Weights of a small transformer language model: 16 layers, 4254 steps.
Each number is 128 + 24 x the weight over its row's rms, rounded and kept within 0 to 255. Layers, rows and columns count from 0. Numbers have three digits each. The size before them is the row's rms in percent of the matrix's.

# layer 10 attention key, 256x256, rms 0.0739, rows 92-191, columns 64-127
090:130123130116171155139110101151155100131144146137125126167078138181111144145099116120136094103108148165129163090120131096127070136098155152112146129086140126103145124131161116159145102131093148
093:146162168134125084158146085125195087110148098092118132135156104087107139157075124123131163112158148138156123145084139135168156097086139134131119141134112152094108136129118116133128138103118104
091:132124133124144126106145117090130141141082111131165108103158090086148090069141097136124104130151149119143111102138107132105161110175161087133141110131123122163129113122121157076143134153133155
098:100113123072119116102124110145150102107076122135126133131165158106131155107103095154100131138091156139148174111147105112190164116115130127088130161099124083078142086113141103143125129118083146
096:141152141165133123089136133147149116115133135136101102113144159120163110166128143074158160124118132131140112127109157149125130142097136172160164148107124086117135104143101086110148174132172127
090:120111131157092141152146106144141127110137158122099118151096091105128112146156073191099089123100122100122154129142106112105151149111119091129141114133126120142182144126119137120140186105142138
088:143101128104130124116107130138093142200142102114111106095112154097137142160117127082131150128120105120130152121102121113124112138135127141113149145094114152137099123126153130143135104126111114
090:136099116143141118113155125153091107165085088115076136172136092164151140116134136118101133100118119161153063129094130154130162131101116126123140155147142111129129118088138099127188137113159139
090:124072169171101118122103117120170120171124149143142142154114115106119151091101094137108097111151126174156127169111110144086092143144138114153109099129115153112120121109122135128096100137166120
092:108142121096137092129101147172153121115109070091152108110150110080167152119128123114197090142145152133112122153120127088072138102159155185135089147132106126102159158134115144124135113149123152
100:098189142158130121102120099070156140107145137130140138136132147109130160098132149122123121128148113129125135119224135107134108130136161112138082103171163104123145139089090168144129140128140127
096:137094123123146143168142117111113172144162152106120133120082107195108096144134082122123136123144116137146106127156121140187117144158128125183158137119113113104118135102165133094124134141101133
100:123138128143156116112094161117140156093150111165133112101064100133106147157130151144166111164142099145117158118121102102084124132105136098122160127173138147121128155105086116143152123145071083
094:142110108107126166114103125161110116112121141139131137172144113131090157099120195181103142134120150111123130123133163135106139113140092147158102136152131156120121116122072154056073109123185151
095:126103127110141088096123146105092130116154133114130113181164101118144108134153094124095179112092114131098101173105134191122087143104114150119101162099135142121109126147161125161125124114113131
103:153126160169083103139126136127138170142117157131150131148144113116097134122137146111122144134129195121104121132114116128165101151156159057121151121091136103141124140160149152128118150182108120
094:169145124115120112117090152114146135163135092104145137131132123166157082134087159096143106173101130114112103126172095097135104071088144121126136142124125175078122120124110114103125166134151119
098:127148114105134123165100089114088139062130143095103133117178131137162161094119127096132098153112118126155113151122126134130131143103116120109082093105152144112111117135126148169108154102114131
101:078115110132109104142101158150146134151149129158120126143155091169115154118102126127128140090097143126144116170116110145143103140150166131108119121151058139147110111100111141148157117104148129
093:126117130123130150113155114126124171121131088149132123133140124173111129146134096158113141174110163167116130119096139104132143099151139119135103094131156171123138100157149090145125152165114139
101:099096164155143142171133116140114112059111166127128127124140122119117116082135106137134129096144170129126175150128192129094110111153122127127125130174117080154102125110117113133122116110162146
095:109114093102124109138147103102132117130138143132156132149144104136102125118143110152167159082123165097138142139150106083173150132136106127096121135121142130121099139123110132146146122116167085
090:117125107111119075165129146125151161142172126142108127101118120152093146117132151137106141176171121071130170099141110120170144165159132159128147104118149125133154130152097180131136121163153152
094:155116105131116127158141086108153115140098130129167144123155095132143114143139127117120146143152110122134123132180172164143092095126130094124149100148111112126164113143166154144109123120105107
107:133122157114102152112118132078147120111149155134142126122152146130142158118102129135159164156088164086100129123091134108107131103159122128135118171123146121084094099119095119155127125147143127
099:126195118154173144119178115106155116165129127154124138118128107116115164115130106116102093146171104132136087108127070134140134113173113152084150133158153131133118138100131129113112115141114118
100:114158142113116123131114085141086110126089136111126146137161128084109092148117165108127126143085138121110109156111182135135134135133143130162132149121168121080126102137129077081120162089156098
092:126123124106138108150085085145116142141090141113131125139116103151123099123112124116094155140103140116121170152141115148111088096103154167126191133107114111198098119147073116133164126129105166
097:114141147121179168129131172085134133131095153161137087117113155183138124124114098109175148113143133125122179128142169095139141142154140149146050147150112111104069122170156127135112113136159101
094:159146128126083113077126113162131162102120103130108150116143116113155150120153126143163162126132130139146113102120156117117132131190136117103109110134163163143119118182121119128095119146063164
096:150140124146137101167128165132147108131154117117144096135123084140124135118152153122110115101101072155117120126125135157099139162082156112151107134168152119107144138132105114128139147076139109
100:121132134144124119108119118135133141177135130122098088125095141132138115118132086128099159161134123120116083129126182131070144107182146154154093160128117146052149099127152141153125163130154124
095:131145139091114145124126091107131180172126113126137102112124107108156083083118153156154136091118124130134134079128102142125062172165150130136122162152132152159154119134114102158168114157165142
102:140129100115142101151107130134145088088147131141135130127163144133157132168094094151150104099145199141146124157136143159123113157125167131186145121130134108162131151150120186123153152111126110
098:134124103172183130125124116133139107102091102137119130117124126135110107131137128121103160115123116116117123108118139062097101163159111077116123149158089120137105097152129121133156134175130135
095:140108111128117132131146118139083122150140152133131119155142112130108140104139152140138157169075116128156108117172104150136143181162078143139131098115148103101131135129070110138119073122109141
090:112156095117107153126122103159146132091147113137139156133146112077133152124139188156101112124129133170159153143122178112108121128137143088129124162152082119154111103109152115142148134130157104
111:108171151155133118113154129146124098180089146148163124126122150098105069076132125093098121104103123116141149107113123192073107161147126122149147133130131124137189140058116136147126108155146130
106:129121131132126119169093114129119136114126116098116075122124092136127147158158138080146101167159092143112130157133112062125107080115141143111136111124124138098136144163124115094109133089121135
122:140106111144089122120134146137144143079135117155111124130139157157116134121087130201151091077127141120135118107120149125146135089141139117115133146153104132165093120155127130132076143124105122
151:147158112142104107087128130121179114115131124156150137117161134168154117133134107149093115090112155125143124101112145134147160166117129113128132120128102093162150103112112167123127109136136116
111:123150173084153123104105130108157183147129147128122109109101120118115087141137169115168112107129148170116161103094135142101103117091110167132139116077140127130126136107108126110152116114083122
110:117099133135113142087169135121110142155164171098136133154125123120093098129137113143097110108120105144096074115141102141079147192127153112131102159135099112191081086149123127144145167122079115
112:121129104126097119129154162111145120086150123151115160148152163106076146143161111141122124151095137123127126100165153117174112132143192120079105141134120122134120112170123133122107116124112143
078:128148140092154137144139163149171109188111142138117137132095131156138115144077121118142159139113174106122153133113151148126152161105139108115103145164131111099153127106135102170163122141097114
074:112128149096149153112153121122210142120110135117108141093140195172092082141106090116125138137120154103143161088125162127164151074165153127104115130112141121110166084133096149111129151154106123
100:113164183112134124158149155164131127127091122114160127090142130138142106136120130130111158179138167137145128110108128154101142136124087162085139104160129083134164156172136115119061086082110104
111:154096147151159148106135165127091117088099129152127123144136136104111092067129117166101133130078143111141118138100123160162126166148099149093133103149103105147109094128123119129122128133118124
103:120101102116109134154122135155092099063140095141088108120130118138080177118145123151161104133121095139126124104129099099141126107136129135126146159128129104148107117157137119122063144105155134
102:132169141125161096178120119101133113126099115127106146128156121127132098165113135116115099137100152112144088125094119117116142114117130100134146153147155100136122135110118109133149153118139099
106:129114112148118122129121179130123114091139145120127161140117128062136136123127156140099155156121111124122132153085128096115141101163158141148124146136121139080150125122157118138116101109088134
108:156125111158107108136143131090102106152148132093163119118152121143144181087107107170150098108171126117133120136101134117104150124152142086096117158112117124135149065139084087131114135155136111
097:109152165138104117123167136119156127095105149104092118125079073140104159114140128119166112126126169102134138106104142130124103105109122121159105174145100173138117157134113126133096200086147109
104:135135134191137132072115085141134159145100135126129115115129125147112156102108178159075145130119113123168154097126085111111146086152156106094153139156127150156181118147152129100127132149128116
100:131087155140123155181115132099118109099120169135143143123127108137127144124089134173153144135100100153146119092119148122139143096107183098102152085124141130177103123116123132146149170132151151
110:132110096131092129151119142150117079134095122113132129169130101133114154127139111117103173056112142145120137169142122123123132155161108126152140148128133118093126127122125140115129124139138133
100:141111115165160193135148170098142140199108118106158107159146113134100113152139127120121161112126096114075118127076155125109105166121131119100100112161153090131174128098115119148134131140113126
106:121141145141155135127143156148104137151117120154151119090107145164147132105120159091140150163093160128105157172143156167109122163123099116144131156078132111138133166083105116147097153136096113
103:115124107145154106124095120092128160139132124126117134139116116125115124116152156138138172139119157115132154173146095092136098055101126087074088151117129128078145139091075171113149133123114104
106:115095110143138109125156099167133101153159134179127139122146098125122117093184129107114141120113144146141136107114097111110097155116138131105077150144112126204152116107144129147166143111167117
104:147109155149106095145133126099170170114119098137137108109161097145156121141125060123137082125140176116179138124148133085142085167086150121106167148135124135107116107110163141115128115164133120
112:106107144133102144169124118113130130096104120109088134129152115152127133129124118177114087155053137105079138117100153118166148148107115130161085148165093143155110120150157124084076119126081120
107:106163141121114156113107124138157107120125155137121133086161184083148094143146102130123099107131123156150148145124139141136096099104099145116130086117171107112117156167133111100133154121111113
109:115112143142108122121125112136144119137110152132100110118114127097127096132151167145164148155119104118141100143159163130129100132097124187117096154107138120133122165115107136097162116123165155
100:152115123081099102108121098076129102185145107147136133146108114095167156157123144115120161157151139110155122127160143172078132130119099125117159154119125113124073141163144122145180089114123123
106:183096165140114121145101119133148135162166137160153133216122166157168152118104116137102147134150085119168160095141152134144124121098140070084097139131137128110086104098123116109128092147105119
107:122129119094182157115153137105158147155126120142117112131110108099148134135109081104125148141183192090175128151127141134140117073144159130129137107139122141089102121100118142106113141137111150
110:129128138152117112132143137146153094110091142170127123109133174103096151119132126121137135116106147126137116176107169095068100148134086117142154136121076120097122116139114171150131150133142126
107:146098165132159137132176122107148147116116113118171152139170142096116119161125161111080110164140111131140106116104130168173160175150101084130135127136131131090114108124119120112099137150143085
101:140134118147176098101126114108106128135166134112166134112129153126121095131150138111068100131131148150161102123104080125139148150115127166099189167083085150058105105148150123095143124108135103
107:137141100154156123121105162121113152138136116114092137160144077133161127169140139125110161142149125140111159130089141149153099136115129148098134109128115108161078139149104100123124128130113137
104:139156116078052133090159122172156142156142105139146149167100128120143100125083167142106131128106121133110142126150173101144112139131114165144133130142123181118136119099126117151120128108128155
102:104101066114130124111140124127146113137154127138115074137146120160148135134125132129113154193128126141114107127133122090133175171153084155097112142141139146099124098165117096144131174153131186
113:126146119157136098129121105096120107136171137145131144140139145139133173135117131138150107129138110151121106120111136136131144162164120088133154134136155160144165135128150131145117142144115095
100:106105088136125111086149117080146116143171131125110121148151120127162107125145126085174154133113142131163161110175133160123130095135154102126132136091113126097145137134111185121146131151106173
101:123165117110134124107122110129146156122135096115104129125146103097116127099117173152130097135129143119143154110101085127118150138090148137119128107094142122104146143149103121151123101141106123
108:107122087123105090113105133106155120128121151114102135124135153110122112104116162177140141138123158144131141180154139181091112176151173133158115146115131174115127130132122110141159163136111122
102:128143143144144135165119090103105171133134133138109064158106098150139096149124170118121102143138160110125106103143111102150115113100124136133104104157138091125124096146128155134144141112066145
099:149139146122142153142142163127133145101133182087133124115125138146126084117159140147093102095137135145136172150150129095115161151101156097114144095117112122141138132158139113135090140145113096
101:108121102095124165100101129134168163138099167124142091087090137102148113143124120124111092161104099101113171133145151133124185120148113161093093134112136169133149123164163123137125121113091096
106:130086103116151117141144140141126111145113114111124108121158175112129110106144128155113086122159133108129137128127104163097091188145154117157152123095137115120121140103122162101086135164132115
114:106151117073154119131124085119150143150168131121140170131109109139166132124140168114140132117135124137108161163096153123098082080147175190108119127148125116077116140122117153109101124128117083
107:123107156073123133153106146132128126084146080122116115127162108162098108100142118109167179170133102106164136141185107157144155148102132163131117133141102093138125129128135130137142124146155106
101:179143085152113105100093142158143112137143133138118100101134106130097139124129102105114126153111134146098123129195139112163158118160166146109174114163124148140150106117142112177149135132140162
103:142115124136137101116134110122104108140089150120129098093121144118136128126139139125098122135143118126132167092133175138144106094144117150155157119131134126122144085109139131176106087138149136
112:150095132089086162136129145137140072173086110095154122128128141122134114189122174143082122140121138098151113103150143160115152142184116135123113156153138132125109099115101143065107090107179109
103:118151171106135147139122123123142118106113145121122146174100119135111117133149124080173135152123132160118176154087105138132150113136126144102152111140108136141133124125103112132140163105144134
105:106137119099154132135122114093149090117148131123131144127123127151135117073142106113097110166128121130143119130126115134166172105148128101148113167123136098110090136151165171160104182154121112
103:160129102117142083121168134141125095113127165128170139145114099131134129136123157132145116208088124089167143150095132119139124125096144125161114119135158109087136125147113112106090112122143132
109:143126122164146131157123111161127101091111136111134130137133127105121133101136132119149133138076125075126138091121143124130129138128134186094128126082139116110107101059176144126174108148105156
105:127117148102108125100156162126128121190136152126117132157080171116039088111127135078109148181128126173151097081142099116136122174099136101123110129101117113058177150105160112117099119134136124
110:108126150106135119169146148123112137142144118131100146099104153157178068135121162128142140162131110135132097148137161122170163092111127129141151173140125113099136087142075101108098105135109160
107:121121078130192117144108116137105132117147084110076168110147113123096170138111129111139140121126172134128148120182129108111141128111139089126134173144118136111114097128145133148131164153143160
103:158080136139124119119093096145133124095155104129181088163138125098077120126140106149102151099113132161096122156146116131124170132157151134119123107103166128155136110115126115116133148095144122
108:109162119147115083145155091097144126120140130129166101147129200151085155178122095124108120131090149123102122077125162141171115101130164109127097162152120118110176161112124118108189127151093132
108:104148094138146143110124158133160102105117097147091178126122112128092158113124113136126107138135093108138138124152149135168114154117125129134126139136112150079169118148154145117109202123115126
112:109128158156147156132140143118088153084132126116162154145133122160126122123148173164178101130147168090104109123119132127124119088180141135076108133150144144107149155094105164110095097106130120
103:140122110152126145150119152116106152176175146150130166125070150155140144157120124145172138155150166139122153106140138160155174153137151127093146200114135126136108158094161122125132125120120117
103:086088168132098147142078110142148139201138082100124084129113114147158083151157161125101124107117101103125138141137108119114129103134119137152181144139093140136120133134113151144114133181155145
106:124113144106141159110135114135154150141174138120106137120132110150102104126120085155113152128159136103111153101147126100111129083136131103162130179159114156145061106106132124140142148128102126